config.yaml
num_hidden_layers: 9
num_attention_heads: 2
num_key_value_heads: 2
head_dim: 64
vocab_size: 8192
norm_place: "pre"
positions: "learned"
attn_scale: 0.125
bias: "none"
tie_word_embeddings: true
parallel_block: true
init_std_up: 0.0679
weight_decay: 0.053
warmup_steps: 200
decay_fraction: 0.554
Each number is 50 + 15 x the weight over its row's rms, rounded and kept within 0 to 99. Layers, rows and columns count from 0. The size before them is the row's rms in percent of the matrix's.

# layer 4 MLP up, 384x96, rms 0.224, rows 0-144, columns 0-47
102:69 11 34 57 65 59 32 45 35 59 49 00 78 48 70 41 44 72 31 64 58 56 63 69 56 30 62 48 63 51 55 57 54 57 38 61 49 50 28 45 34 42 46 67 41 46 45 44
093:57 62 36 46 49 78 48 12 33 69 27 42 34 38 71 64 35 43 64 61 52 36 49 41 67 65 47 75 54 54 46 31 65 56 27 41 43 51 63 26 45 40 57 25 35 25 45 28
106:31 47 47 64 34 72 54 51 60 59 54 34 32 65 45 64 58 21 61 72 57 22 49 54 46 43 29 59 37 28 31 60 53 28 50 60 69 81 48 76 47 63 79 55 51 61 68 56
101:67 48 54 70 48 23 38 61 34 35 51 68 31 52 61 53 57 40 71 34 54 46 36 49 38 55 74 54 60 42 75 71 71 90 25 36 35 51 56 56 73 40 85 52 52 45 22 50
113:58 66 22 47 55 73 58 46 46 44 47 42 45 56 54 52 53 49 60 55 59 40 53 42 49 61 52 67 35 65 26 69 82 49 33 16 47 52 47 53 57 57 53 41 74 55 49 54
088:70 64 27 18 35 52 44 52 46 50 46 64 53 59 47 56 25 55 64 40 56 73 63 56 21 49 64 47 71 60 38 67 53 19 35 39 55 67 56 38 45 53 57 64 75 23 60 52
103:55 43 35 33 71 38 43 55 60 50 21 34 59 54 36 44 19 52 34 14 54 35 43 77 44 41 89 69 36 40 34 53 64 91 55 47 50 42 45 70 60 51 57 63 57 58 45 50
100:38 53 68 60 51 60 57 43 32 53 48 42 52 32 49 55 67 71 32 67 58 52 72 65 51 20 74 60 27 89 49 77 26 43 25 37 37 41 47 47 69 47 64 51 47 55 44 53
096:61 45 40 65 58 49 38 64 27 61 24 29 35 56 55 35 55 57 17 49 50 38 70 36 36 36 56 22 64 46 36 56 63 68 32 67 60 52 57 66 90 66 12 49 21 47 55 34
101:43 73 56 26 44 35 40 35 65 41 32 49 54 54 28 54 54 47 61 81 39 62 41 51 30 42 40 15 61 72 61 69 61 44 64 40 35 55 30 56 67 55 35 44 43 79 50 45
112:38 72 45 39 42 61 57 30 85 40 68 46 47 35 66 67 45 40 66 57 34 59 59 48 49 53 39 67 54 22 58 55 24 34 32 20 22 65 41 73 41 59 27 34 48 70 67 45
119:36 46 31 36 33 23 30 63 46 21 50 41 47 69 72 59 48 19 54 67 18 47 65 44 32 52 56 46 46 56 38 57 63 35 32 41 51 73 47 43 59 69 69 52 28 64 57 43
113:48 39 38 41 44 36 73 74 33 27 39 46 42 44 54 26 20 59 35 62 36 53 73 56 44 58 65 60 38 30 19 58 90 75 57 60 30 48 28 52 70 34 50 51 54 68 46 59
061:31 64 46 38 54 49 42 54 30 65 40 45 30 75 79 56 35 59 68 35 27 49 54 37 47 69 60 60 45 42 21 60 60 41 44 60 39 54 41 42 59 40 53 46 33 38 53 65
099:42 64 25 43 39 72 63 47 43 43 44 37 57 70 58 62 38 69 34 53 98 73 54 49 21 47 67 70 52 36 46 55 52 44 61 35 55 38 11 53 87 50 52 68 69 69 64 41
103:63 32 65 56 51 49 51 30 68 35 80 69 75 62 52 75 69 57 41 55 39 29 56 53 58 70 31 29 33 52 54 53 62 72 46 65 41 51 29 76 79 32 56 47 32 56 69 08
109:67 51 31 57 70 52 54 48 59 60 25 49 49 68 46 40 46 45 53 65 31 55 47 41 43 41 64 45 43 61 39 15 54 80 44 38 49 93 54 52 58 30 69 37 42 51 25 35
096:41 58 68 62 33 53 61 75 43 49 47 63 32 35 77 44 49 49 76 45 37 56 26 51 48 48 55 47 45 43 62 74 84 84 22 60 67 70 32 43 68 42 48 54 69 78 44 52
090:20 51 31 61 40 49 48 73 46 67 46 54 69 23 62 63 61 59 43 37 72 61 55 37 36 57 39 29 37 25 70 44 26 58 51 19 41 40 46 51 53 60 31 21 38 46 51 38
103:40 47 41 35 60 49 51 46 74 39 49 26 26 29 55 34 41 26 46 66 46 72 75 39 34 45 59 70 49 51 69 35 27 83 63 45 61 52 60 47 79 50 51 42 40 48 62 55
101:66 27 52 44 73 68 48 22 58 77 16 37 52 42 39 78 51 66 46 50 75 67 38 31 21 52 26 61 63 37 29 70 38 64 46 64 45 45 63 27 59 40 50 45 45 55 41 38
113:54 68 37 63 36 42 51 65 34 48 33 39 71 17 73 65 33 28 51 68 11 39 66 43 64 39 28 31 50 65 26 60 70 46 49 59 62 70 33 49 35 57 55 47 37 24 32 52
105:78 26 41 56 07 40 48 71 72 33 23 36 39 56 38 63 42 43 48 43 71 63 59 63 45 60 62 54 44 44 40 60 51 44 34 31 37 61 29 43 70 60 49 57 70 74 57 46
111:48 48 41 62 69 52 33 61 46 37 66 43 66 41 63 60 44 41 69 50 52 34 32 57 69 60 61 40 54 28 54 52 43 33 59 58 12 36 46 67 34 42 28 48 51 54 46 81
097:43 58 55 25 62 58 42 58 28 44 53 50 70 79 74 58 42 28 71 61 28 47 61 72 63 30 63 23 17 54 53 32 71 54 55 13 40 57 89 66 74 53 56 33 43 65 28 46
112:48 42 48 36 58 25 40 32 69 21 56 45 46 35 68 66 86 59 47 52 43 58 39 56 38 40 64 50 40 59 36 68 47 49 50 64 63 47 38 41 43 47 73 20 23 68 38 89
084:37 21 51 45 61 48 55 43 28 73 61 39 27 46 45 77 46 30 23 54 45 32 52 79 45 71 45 47 52 22 34 44 61 59 61 52 78 65 58 33 61 47 56 46 37 39 35 14
100:52 58 42 12 52 82 38 32 53 49 56 43 77 43 40 53 62 44 41 50 39 34 38 67 63 58 29 72 17 89 34 39 59 46 49 62 33 91 36 60 65 57 74 40 42 66 87 40
107:51 47 42 54 62 25 65 27 24 56 50 41 39 53 43 58 35 74 33 52 61 73 79 77 39 54 52 45 44 35 30 44 70 30 57 63 29 68 52 35 33 55 27 15 36 52 76 60
115:39 56 50 45 35 56 72 46 53 37 61 83 50 65 49 54 57 37 58 39 69 14 79 49 33 47 35 48 59 37 59 49 45 58 44 57 41 34 56 67 50 64 32 32 51 69 56 47
113:37 30 39 47 21 25 53 86 44 50 47 72 61 50 67 70 61 42 60 51 50 56 28 45 46 50 51 42 69 62 25 34 63 50 62 72 89 57 36 85 75 74 57 43 40 53 43 52
121:57 64 51 34 61 82 50 39 60 33 63 34 52 35 65 54 50 30 30 43 62 38 51 72 53 33 63 71 63 54 35 48 45 42 32 45 44 67 35 51 36 21 27 53 36 35 48 25
105:45 61 42 38 54 82 65 42 61 61 40 22 50 63 63 71 62 38 42 50 58 41 60 73 51 83 44 68 54 56 72 33 53 46 62 43 45 47 36 55 46 68 29 35 24 71 40 34
102:47 56 31 44 70 53 54 21 61 41 60 43 66 22 36 87 44 87 82 44 72 56 54 52 15 79 41 29 38 53 48 63 48 41 36 73 64 72 49 47 51 55 31 43 47 48 42 64
092:52 79 21 35 57 48 45 28 55 35 29 46 18 56 42 25 21 62 53 51 46 44 68 42 31 62 26 63 29 48 74 72 54 33 27 56 30 40 32 31 55 43 55 50 51 49 37 55
096:58 41 68 55 49 52 37 52 48 58 14 48 45 29 64 44 70 60 46 51 56 48 64 63 46 43 51 39 55 35 72 52 27 59 54 51 26 44 13 67 39 38 56 39 65 45 64 61
108:65 44 44 40 47 36 40 87 47 54 23 38 53 56 63 65 59 47 68 49 41 54 55 29 31 47 39 42 52 95 48 18 52 80 63 61 34 41 28 73 66 53 50 50 45 36 34 51
100:32 43 41 44 49 52 67 60 39 73 66 34 47 38 46 63 66 52 26 85 55 66 42 56 54 31 36 44 26 32 33 47 50 77 48 64 45 51 47 33 58 61 38 72 18 66 53 55
095:77 38 42 73 44 59 37 60 39 52 39 33 36 71 34 54 42 41 79 71 61 56 61 68 51 34 61 54 37 44 28 51 70 37 49 35 36 67 36 23 92 48 70 55 40 76 34 41
095:33 68 72 24 11 53 57 49 60 23 41 23 41 65 56 40 14 49 47 45 58 50 44 38 25 21 27 82 55 60 66 60 44 40 42 55 51 65 37 58 29 47 44 22 53 43 22 63
102:39 65 41 22 38 61 48 29 80 61 33 54 48 32 30 64 43 40 64 28 44 55 63 42 56 30 31 67 54 49 40 42 54 72 32 33 49 63 38 56 49 59 69 59 45 51 79 47
105:26 36 56 54 29 18 45 48 57 61 54 47 42 33 52 87 57 59 34 38 50 47 37 52 39 27 53 56 84 63 76 58 45 93 57 35 50 68 53 58 54 49 40 47 41 63 41 52
108:60 28 35 33 31 52 37 50 48 72 58 52 43 33 60 72 68 44 52 51 44 52 47 71 52 40 47 49 73 44 72 38 54 79 60 78 55 75 47 50 48 32 47 69 36 54 51 70
102:73 36 31 58 36 46 43 40 58 37 50 16 54 26 59 63 36 44 65 35 42 65 52 47 57 48 62 26 61 58 50 67 61 41 52 56 30 30 45 40 72 48 34 68 36 82 49 70
104:39 64 40 64 13 74 51 72 58 42 37 71 39 52 47 63 38 11 54 49 28 50 57 40 35 41 43 59 44 44 48 67 43 54 22 63 56 63 46 24 61 79 45 31 55 63 66 48
112:63 43 14 58 57 55 27 42 42 51 49 42 54 59 78 52 54 33 69 43 55 51 49 64 56 59 57 50 62 71 76 33 44 58 54 33 16 41 42 33 36 17 42 47 64 57 49 43
092:52 66 33 47 72 38 61 54 47 21 58 20 43 28 56 48 46 39 32 64 71 96 54 67 36 71 46 60 50 59 45 49 58 41 60 40 50 47 58 34 33 66 40 36 77 37 36 42
116:51 77 54 24 30 28 75 79 47 46 58 44 58 26 65 49 58 48 42 78 53 70 30 63 61 20 35 51 85 48 23 34 29 64 60 54 42 63 44 72 46 29 39 41 34 78 40 60
107:35 45 33 37 57 42 51 54 52 34 55 31 38 58 45 59 61 84 45 74 43 59 62 65 66 36 66 53 22 61 54 70 46 31 72 56 36 63 55 48 56 54 55 54 24 55 64 60
107:49 46 48 58 69 60 49 16 49 50 53 57 29 46 56 57 79 56 22 49 41 47 64 76 76 75 36 57 55 29 61 71 58 37 31 62 42 67 71 62 46 33 63 41 43 57 40 60
093:54 30 72 35 71 47 40 53 50 58 48 47 60 33 58 81 41 52 22 38 84 70 28 47 39 46 36 59 66 32 46 54 33 45 50 37 50 79 67 30 37 40 18 53 36 58 44 47
112:75 51 42 55 41 41 77 91 44 56 56 45 69 46 72 41 33 43 44 45 55 59 40 70 35 39 33 65 50 82 56 62 39 74 68 64 64 64 27 67 63 47 83 60 38 47 63 68
104:45 39 41 43 41 68 27 58 62 52 53 43 59 72 83 53 35 56 50 75 74 71 44 39 43 55 33 51 76 57 67 54 32 44 45 69 57 53 28 22 50 27 45 63 47 55 52 35
095:44 43 45 40 56 66 56 28 59 45 32 40 62 55 64 51 00 42 31 49 39 53 77 75 69 51 56 52 60 49 69 54 70 61 43 31 63 54 36 55 43 76 32 64 42 50 38 59
105:33 39 29 38 56 58 42 74 44 44 32 45 61 36 41 37 49 21 15 49 74 48 58 47 67 25 59 49 65 27 36 62 38 51 25 39 09 47 31 51 53 72 53 55 42 39 53 50
108:59 26 48 23 26 59 50 65 57 13 81 69 65 33 61 66 53 43 64 43 54 53 60 49 47 57 74 60 65 73 51 54 57 43 40 76 70 64 55 39 53 25 56 45 45 71 34 49
108:55 95 43 34 47 26 66 61 45 66 38 36 13 49 53 43 53 42 65 79 66 63 70 27 39 57 48 53 35 62 34 34 40 71 51 64 51 63 51 51 73 45 52 30 30 48 44 75
103:76 50 56 25 48 32 33 70 41 49 73 37 45 38 57 34 45 10 36 67 30 51 70 44 74 44 38 53 83 60 52 38 80 53 54 53 52 78 58 71 58 53 37 38 63 58 42 32
108:51 37 20 44 54 54 77 75 53 52 58 25 45 52 51 49 70 50 65 13 41 66 34 55 30 72 70 26 35 47 40 61 59 54 60 29 29 51 56 45 95 39 68 44 47 50 58 41
094:70 42 39 52 84 61 49 48 58 62 41 43 36 73 60 33 70 40 11 39 41 37 59 60 32 41 51 32 48 49 59 64 54 65 55 36 30 46 45 42 83 43 50 41 45 54 57 42
097:44 32 39 38 22 67 25 60 69 38 63 59 60 73 70 67 35 53 46 41 72 68 37 44 50 64 58 68 42 53 76 61 70 72 26 51 50 50 48 45 29 35 58 44 32 61 41 50
089:45 47 33 47 57 82 40 70 62 47 45 16 88 56 41 28 30 43 37 37 36 30 43 44 32 64 37 68 49 55 32 56 52 38 39 32 25 49 26 59 39 46 47 51 36 46 66 60
084:66 62 60 65 10 30 63 60 55 39 55 73 38 41 54 57 36 46 33 75 74 40 55 46 56 27 58 34 61 49 43 70 55 75 40 64 59 69 48 53 45 31 56 27 42 56 38 64
101:67 48 40 33 60 99 58 28 49 64 51 34 53 44 22 73 39 34 43 58 52 31 52 74 52 31 53 48 49 46 75 76 60 48 23 65 55 58 72 72 41 44 68 66 36 41 42 54
106:35 58 24 38 65 43 34 51 74 44 73 36 32 28 47 42 51 44 43 69 41 42 37 54 68 64 13 55 73 41 52 46 43 44 46 26 39 59 52 53 62 30 55 15 61 49 59 56
107:71 25 54 47 30 70 33 44 68 58 41 47 87 47 47 64 53 26 49 65 80 03 45 35 60 49 53 61 44 46 58 61 79 81 45 34 27 53 43 51 53 36 56 50 53 53 54 43
100:05 52 63 42 51 33 49 24 67 52 57 53 49 60 55 33 42 55 40 53 64 13 48 68 67 50 38 47 56 20 29 54 23 40 54 36 54 35 58 69 58 44 68 48 69 72 55 44
084:18 34 56 42 41 27 55 58 44 68 51 47 41 33 60 53 51 74 45 71 30 22 41 50 20 52 79 44 52 55 32 38 49 50 42 56 47 63 38 84 46 54 44 73 40 45 46 53
101:54 21 30 50 39 37 54 39 61 53 33 49 46 64 67 56 61 57 52 07 35 42 53 51 35 38 39 44 11 58 22 68 42 67 64 43 51 69 79 65 53 59 74 49 42 77 48 63
070:33 52 35 30 56 33 44 47 49 49 57 60 24 42 50 53 64 55 50 10 45 37 52 70 20 47 40 42 36 52 41 49 68 31 75 39 23 66 55 63 43 63 60 50 67 59 50 76
098:50 60 62 49 57 58 36 58 61 35 48 48 77 59 56 42 32 55 74 45 74 34 60 58 27 56 55 94 38 63 45 68 52 35 43 29 52 37 34 43 72 31 66 47 53 34 46 14
116:32 49 30 23 31 64 51 38 80 67 32 69 60 41 77 44 40 52 60 47 32 23 62 57 73 61 44 26 60 51 32 45 50 48 56 55 45 65 44 55 58 45 76 51 28 33 32 80
103:49 55 72 86 35 39 47 69 54 32 51 22 52 49 44 31 40 65 26 51 52 47 70 74 55 50 44 43 33 30 73 25 63 37 26 02 36 45 50 68 52 62 52 36 68 74 62 39
098:55 61 57 17 37 58 78 38 44 38 84 46 55 30 75 55 73 50 32 40 34 57 40 71 40 54 31 84 28 51 26 37 36 54 57 46 74 48 52 56 70 26 30 44 57 34 37 34
104:37 48 56 64 57 77 43 50 54 50 24 63 56 32 59 59 34 63 55 42 50 35 51 50 78 42 48 54 67 41 56 36 61 64 49 53 44 54 32 32 54 34 59 77 19 59 58 13
118:61 55 53 30 68 50 59 61 54 43 61 43 37 21 40 73 76 64 71 52 58 67 63 55 35 45 26 51 45 79 49 58 58 69 28 51 49 32 50 52 36 35 30 48 47 66 58 42
097:59 70 46 49 57 49 45 70 33 72 47 65 20 82 43 65 61 22 54 61 56 29 50 35 32 38 47 37 42 74 39 62 34 20 47 62 72 54 69 46 51 18 62 51 64 67 27 52
105:55 59 50 66 44 45 46 58 32 38 55 57 61 17 52 69 34 50 52 57 52 47 82 49 43 41 49 57 46 51 68 45 57 50 60 34 38 74 41 40 14 33 71 55 67 14 64 31
098:48 51 72 51 66 40 51 47 48 50 77 50 39 33 39 69 50 35 43 49 61 80 55 48 23 62 72 73 62 42 50 77 68 75 32 57 47 65 65 36 50 54 58 55 49 41 17 48
108:56 71 71 54 44 39 55 31 20 53 48 38 60 60 66 33 61 47 46 48 40 79 52 66 71 46 55 78 59 80 18 53 54 52 38 30 32 62 51 69 40 66 41 32 58 59 47 56
107:44 28 42 47 61 49 51 44 41 36 53 56 87 25 56 33 47 47 40 36 54 61 49 57 76 32 45 61 80 17 67 68 69 31 47 34 14 64 34 38 57 43 53 41 28 46 48 51
104:30 57 43 51 36 72 74 71 49 29 69 50 74 52 53 52 68 68 76 49 73 60 54 45 49 72 77 62 39 48 47 47 65 25 37 40 41 41 46 61 47 34 43 62 46 59 61 57
106:46 45 86 53 30 64 43 57 36 54 49 23 61 59 61 61 47 21 74 69 29 43 69 82 32 68 46 68 37 63 51 36 55 58 58 54 57 46 41 63 55 66 69 50 27 58 92 61
095:53 54 44 27 66 26 60 63 58 43 61 62 22 52 50 28 36 53 71 50 70 67 63 74 40 71 52 74 52 40 24 55 47 46 67 62 59 48 34 66 74 47 47 38 47 66 47 59
104:41 64 61 39 71 61 41 72 36 57 76 32 59 29 67 50 31 41 76 44 50 62 19 39 76 39 53 65 54 36 55 57 53 65 50 39 49 63 41 45 32 47 50 56 55 58 56 58
110:64 55 31 81 63 57 56 71 24 46 52 58 74 59 39 45 43 62 28 72 55 19 67 59 30 30 78 43 46 42 72 50 40 52 39 34 44 44 45 64 51 36 65 50 52 61 71 37
090:53 33 62 23 59 51 52 43 52 89 47 66 31 51 68 31 47 52 51 33 70 25 44 44 69 47 29 49 43 34 53 56 46 31 23 38 13 47 74 34 48 33 64 41 42 60 45 66
110:53 56 43 54 41 69 50 36 56 39 66 50 22 33 72 53 26 33 51 37 50 47 66 63 66 32 63 55 78 60 58 47 46 35 55 16 71 67 46 36 28 22 53 43 46 46 53 65
103:71 62 20 39 52 55 36 37 65 53 65 55 53 53 66 45 42 61 59 38 49 18 52 37 45 53 58 68 65 64 29 56 62 38 56 61 33 84 38 49 69 36 31 40 71 61 40 39
096:39 32 42 51 35 37 61 70 58 36 65 60 31 37 49 49 78 41 71 46 47 63 51 69 34 41 60 73 38 44 42 58 53 71 62 52 35 45 55 72 73 61 62 55 56 53 49 44
092:48 79 35 58 40 51 81 24 35 32 52 57 34 47 26 63 71 78 52 55 56 32 38 58 67 38 37 45 37 28 43 25 73 40 57 47 67 49 24 45 57 21 39 40 54 70 81 43
108:45 26 64 46 59 51 67 65 53 36 67 61 75 50 56 57 20 61 61 41 84 50 27 60 34 59 28 68 40 34 59 51 56 30 31 49 49 66 48 76 57 46 18 57 56 42 41 47
088:46 41 62 31 59 56 69 41 51 48 49 35 45 52 43 64 42 54 43 35 65 50 46 17 52 64 53 64 61 51 48 44 65 39 70 39 54 73 58 52 24 36 52 64 48 56 22 58
099:72 47 25 46 31 27 65 34 91 46 40 54 34 48 22 52 54 33 44 27 48 43 64 56 55 59 40 79 63 70 53 57 40 58 51 44 66 58 52 47 71 32 79 50 68 61 47 53
119:43 39 38 50 28 80 60 43 63 47 62 50 45 31 55 48 70 56 45 28 44 51 44 55 58 72 80 63 52 40 42 74 90 37 27 22 31 39 30 63 79 18 51 43 44 64 55 69
098:68 72 47 57 27 40 24 66 53 61 32 89 50 40 66 75 45 50 48 43 76 63 67 45 50 47 45 53 43 49 59 24 36 43 18 34 43 36 54 55 73 66 61 19 52 36 70 55
104:44 40 29 52 68 62 17 59 65 47 15 28 48 31 68 65 45 53 44 60 64 47 43 33 44 43 62 86 60 51 31 62 41 34 46 44 50 31 54 55 50 53 40 49 33 60 64 49
098:67 28 54 46 60 52 30 47 64 65 62 56 41 80 55 67 50 56 61 86 39 73 57 56 32 56 65 57 59 66 54 42 42 69 78 36 42 66 33 51 60 29 43 28 39 49 60 13
101:54 67 36 62 65 75 61 64 58 34 54 55 36 53 64 60 66 29 68 72 60 42 55 47 71 44 68 56 56 89 46 26 55 34 32 31 47 69 23 29 29 69 38 32 41 72 60 73
102:70 67 39 67 54 32 65 51 43 47 66 19 69 26 56 50 38 53 30 42 78 78 29 52 35 43 05 74 44 56 52 63 42 49 40 73 52 65 67 56 34 62 48 41 40 60 40 50
101:46 53 37 63 48 66 47 45 66 41 60 38 58 43 49 63 61 46 69 79 61 29 80 48 36 63 40 33 42 63 57 47 40 65 49 41 62 68 56 35 61 38 40 63 39 81 35 77
108:49 59 42 41 51 55 46 53 62 30 70 53 61 43 43 45 54 62 62 21 50 41 33 49 48 41 59 34 35 44 12 61 63 58 51 75 36 72 41 54 44 05 69 53 74 52 68 60
108:65 58 10 56 55 59 65 15 56 48 45 55 29 31 41 67 31 64 54 31 55 69 38 68 55 40 54 67 57 67 61 37 30 58 42 32 59 43 62 37 44 28 44 31 49 54 49 38
099:44 68 74 62 41 56 52 69 44 50 68 26 67 54 51 88 45 30 54 52 49 59 46 41 54 60 61 55 84 70 62 52 32 73 63 48 30 41 36 56 34 40 72 36 39 39 74 29
098:77 50 56 34 63 54 62 35 52 60 25 49 26 55 40 49 69 31 55 38 52 74 56 50 36 56 05 79 77 87 65 70 30 46 73 39 60 64 44 62 65 62 55 46 68 58 59 28
098:14 55 71 53 59 47 52 39 51 48 37 65 38 52 76 46 40 31 54 82 52 43 37 52 76 71 54 72 49 27 53 38 66 53 16 35 43 63 27 72 36 67 42 14 67 56 26 68
105:59 35 48 56 52 27 54 66 34 26 53 47 61 45 63 54 41 45 36 29 56 19 81 50 28 56 40 55 56 62 45 71 49 67 60 52 47 41 44 55 77 31 60 46 92 45 56 34
087:21 14 57 45 32 41 64 60 55 49 38 49 30 27 45 65 55 22 69 48 33 45 37 45 49 52 38 39 53 35 52 57 59 77 45 74 51 70 40 47 77 28 76 49 60 30 33 46
104:45 71 17 31 51 47 86 44 29 63 45 43 72 34 75 62 40 19 47 61 62 44 54 30 61 55 49 24 61 69 84 40 43 46 49 36 72 53 36 46 49 32 55 57 52 50 55 63
092:68 39 49 47 27 83 71 39 34 83 85 38 36 69 43 54 48 61 37 71 39 32 51 41 57 36 61 30 39 42 58 72 32 49 54 48 50 64 38 65 87 61 49 59 28 54 89 57
091:30 75 15 49 35 46 64 64 40 33 66 50 64 35 48 61 75 36 44 60 58 29 41 58 65 17 64 49 66 38 41 55 77 58 31 44 52 64 49 37 75 79 57 49 48 50 41 46
096:45 52 48 45 61 00 20 30 43 57 48 39 38 56 60 54 62 56 66 54 42 38 36 54 58 69 55 23 39 48 38 38 59 45 43 69 61 30 62 60 71 32 37 49 41 80 42 72
099:33 60 25 47 72 72 74 52 48 66 44 82 40 56 40 54 41 31 34 69 53 21 36 58 44 56 49 57 64 53 25 49 51 53 63 64 26 47 51 55 78 53 48 41 64 63 65 51
061:41 47 47 62 46 41 50 39 43 35 39 47 00 67 56 42 51 34 48 16 40 67 67 45 38 23 37 74 49 64 56 64 67 57 15 39 68 37 41 47 57 69 39 36 53 26 26 53
116:54 34 32 62 38 59 21 45 44 69 40 80 38 62 57 73 40 30 35 54 44 16 20 37 50 49 33 33 30 52 63 34 40 67 44 64 35 49 42 54 70 39 66 64 55 52 57 55
094:60 46 44 51 58 56 48 13 67 60 54 47 34 19 58 60 57 47 56 39 58 74 51 53 50 65 62 60 62 53 60 58 68 46 61 40 67 46 50 34 63 41 38 38 15 32 19 52
108:85 76 20 39 40 57 56 26 41 14 49 34 64 28 55 49 58 46 79 48 37 30 54 80 40 44 47 62 36 57 64 60 66 40 43 55 49 46 40 49 56 60 45 47 67 69 73 37
091:44 45 44 37 45 45 56 42 48 67 50 43 59 01 56 50 37 21 47 78 17 39 61 66 55 44 36 64 46 26 63 34 52 41 43 48 67 39 34 51 57 39 60 47 34 35 19 49
097:48 74 72 33 69 18 85 55 49 45 26 43 64 62 37 48 59 62 45 62 77 60 44 34 34 49 51 30 48 69 54 49 67 62 52 18 48 56 36 74 63 57 47 17 53 84 40 50
102:34 61 54 37 40 46 22 59 50 40 40 83 46 68 46 68 49 46 40 29 00 50 33 46 43 53 32 55 55 38 48 65 49 56 39 48 48 55 53 36 60 66 79 45 42 46 49 15
106:44 69 41 51 75 79 72 56 79 29 47 55 50 35 36 62 56 39 61 37 50 39 76 70 53 37 53 69 15 67 70 36 52 53 48 54 55 61 43 67 32 65 76 43 33 51 52 29
099:51 45 67 46 65 32 58 38 54 43 58 66 20 36 53 25 66 36 56 70 31 22 53 46 62 45 16 72 67 39 45 52 71 35 52 44 48 70 43 66 65 41 66 35 65 47 52 43
098:21 68 44 41 62 47 57 64 38 46 36 51 83 33 24 55 34 25 56 57 62 35 46 66 47 50 50 45 35 37 37 52 52 53 66 26 61 38 24 74 67 54 30 59 68 52 67 59
107:50 51 13 76 53 49 18 71 63 39 57 60 38 60 56 57 48 51 39 42 43 31 62 38 38 36 36 47 66 33 73 49 53 64 56 34 39 33 59 29 63 48 53 36 21 66 27 53
079:25 37 66 36 37 57 61 70 44 54 23 49 35 31 84 53 31 53 54 55 40 39 35 06 35 57 44 46 52 64 57 32 37 36 43 76 61 27 47 59 27 69 48 33 55 47 42 43
090:63 52 38 25 47 41 39 66 40 23 59 42 20 53 61 58 78 48 52 65 52 38 47 30 44 64 23 36 56 60 48 47 56 56 41 36 68 22 35 74 57 17 51 65 47 63 80 25
101:42 42 25 36 73 66 46 19 58 60 59 26 57 27 53 22 44 51 68 57 51 36 70 68 40 55 63 74 81 65 38 54 51 21 31 50 34 75 49 42 30 40 25 52 60 59 73 57
094:50 36 71 20 47 50 54 24 73 62 65 44 67 33 40 66 56 71 61 62 34 87 54 53 40 61 20 57 42 56 46 62 66 65 49 59 52 54 19 14 64 46 67 31 24 59 78 25
115:61 49 63 59 71 49 48 39 43 72 28 16 20 73 58 72 58 65 58 65 48 33 36 78 56 72 30 50 40 68 35 54 40 40 44 63 64 42 66 56 44 52 60 46 56 60 47 62
113:54 41 64 58 72 50 48 18 39 73 60 57 44 33 56 67 75 59 76 64 37 43 56 64 46 67 53 35 42 40 43 73 69 50 29 53 24 55 48 66 41 35 28 16 39 35 52 64
100:55 17 59 49 23 53 50 75 37 60 59 49 70 42 59 76 35 45 66 43 40 56 64 61 45 75 62 45 49 61 29 28 81 57 70 46 52 56 31 36 40 48 35 32 53 26 68 34
115:26 54 45 41 53 34 50 50 53 51 60 65 41 23 54 60 68 42 45 73 46 52 69 33 48 35 45 47 43 57 70 54 60 27 28 69 53 54 40 64 33 42 59 46 36 51 85 74
094:28 53 63 67 46 55 79 71 67 65 37 30 32 47 48 48 48 58 38 41 87 50 73 40 54 66 35 39 28 55 54 34 37 52 42 55 13 77 63 31 60 47 55 34 37 32 61 58
110:09 29 52 60 40 78 46 53 18 66 53 46 65 38 71 41 45 34 55 72 28 54 30 67 34 52 54 47 38 54 24 38 40 73 27 44 59 79 51 68 57 46 50 39 43 75 44 52
105:57 58 53 35 69 60 54 54 40 65 59 28 49 30 51 49 49 42 31 56 29 69 65 61 31 49 54 43 43 99 61 43 50 56 70 38 62 36 44 70 62 40 60 55 36 53 56 74
115:21 49 58 51 75 41 53 60 33 28 41 63 52 40 73 81 38 79 59 32 47 39 63 58 68 28 71 34 83 61 36 24 53 56 52 26 29 42 64 22 70 26 60 52 46 54 53 48
098:27 50 51 47 31 69 52 32 35 58 65 20 56 27 74 81 46 18 46 58 55 65 38 56 43 47 40 57 44 62 44 59 48 84 53 43 69 37 66 44 64 52 29 69 45 66 58 44
104:43 16 44 18 49 30 59 35 46 71 49 45 44 24 58 18 65 55 44 54 74 69 40 74 32 46 52 69 47 40 67 50 39 62 33 69 56 63 17 88 80 68 18 59 61 32 48 61
097:42 66 42 51 66 34 08 75 62 47 57 54 54 58 70 72 40 23 56 71 45 45 84 38 59 46 45 54 46 58 58 61 50 00 68 30 44 43 47 43 57 52 51 29 59 27 61 39
097:49 45 35 32 72 73 31 33 53 61 26 39 41 31 54 47 52 53 53 60 53 47 45 31 44 52 40 55 39 49 52 45 66 47 27 30 43 71 74 30 42 32 67 59 70 60 47 34
106:76 60 53 46 41 62 59 43 99 49 25 42 39 78 61 48 40 39 39 63 36 32 48 59 32 58 38 59 68 46 50 70 50 50 54 71 43 60 29 26 50 17 55 57 54 53 57 28
094:61 11 73 32 43 29 36 46 68 76 46 38 74 31 61 59 38 50 62 54 42 70 57 62 51 44 37 49 83 40 37 62 45 56 35 37 39 37 56 61 62 45 52 71 47 47 13 44
100:59 62 24 61 42 50 33 29 35 15 75 35 73 24 54 64 36 73 68 51 57 51 77 64 52 67 50 37 42 53 58 48 56 18 59 30 32 52 61 57 66 29 30 39 76 63 42 69
096:78 71 42 27 48 56 53 67 38 58 57 66 81 54 56 68 55 80 44 54 57 39 47 67 61 26 37 68 43 52 40 64 60 19 51 42 39 55 46 73 43 74 45 44 40 32 49 35
103:46 53 40 42 45 55 74 51 53 61 65 57 22 47 42 37 40 76 36 30 62 51 33 53 58 51 39 44 54 24 41 58 46 45 28 57 52 51 43 57 74 38 75 46 71 64 29 64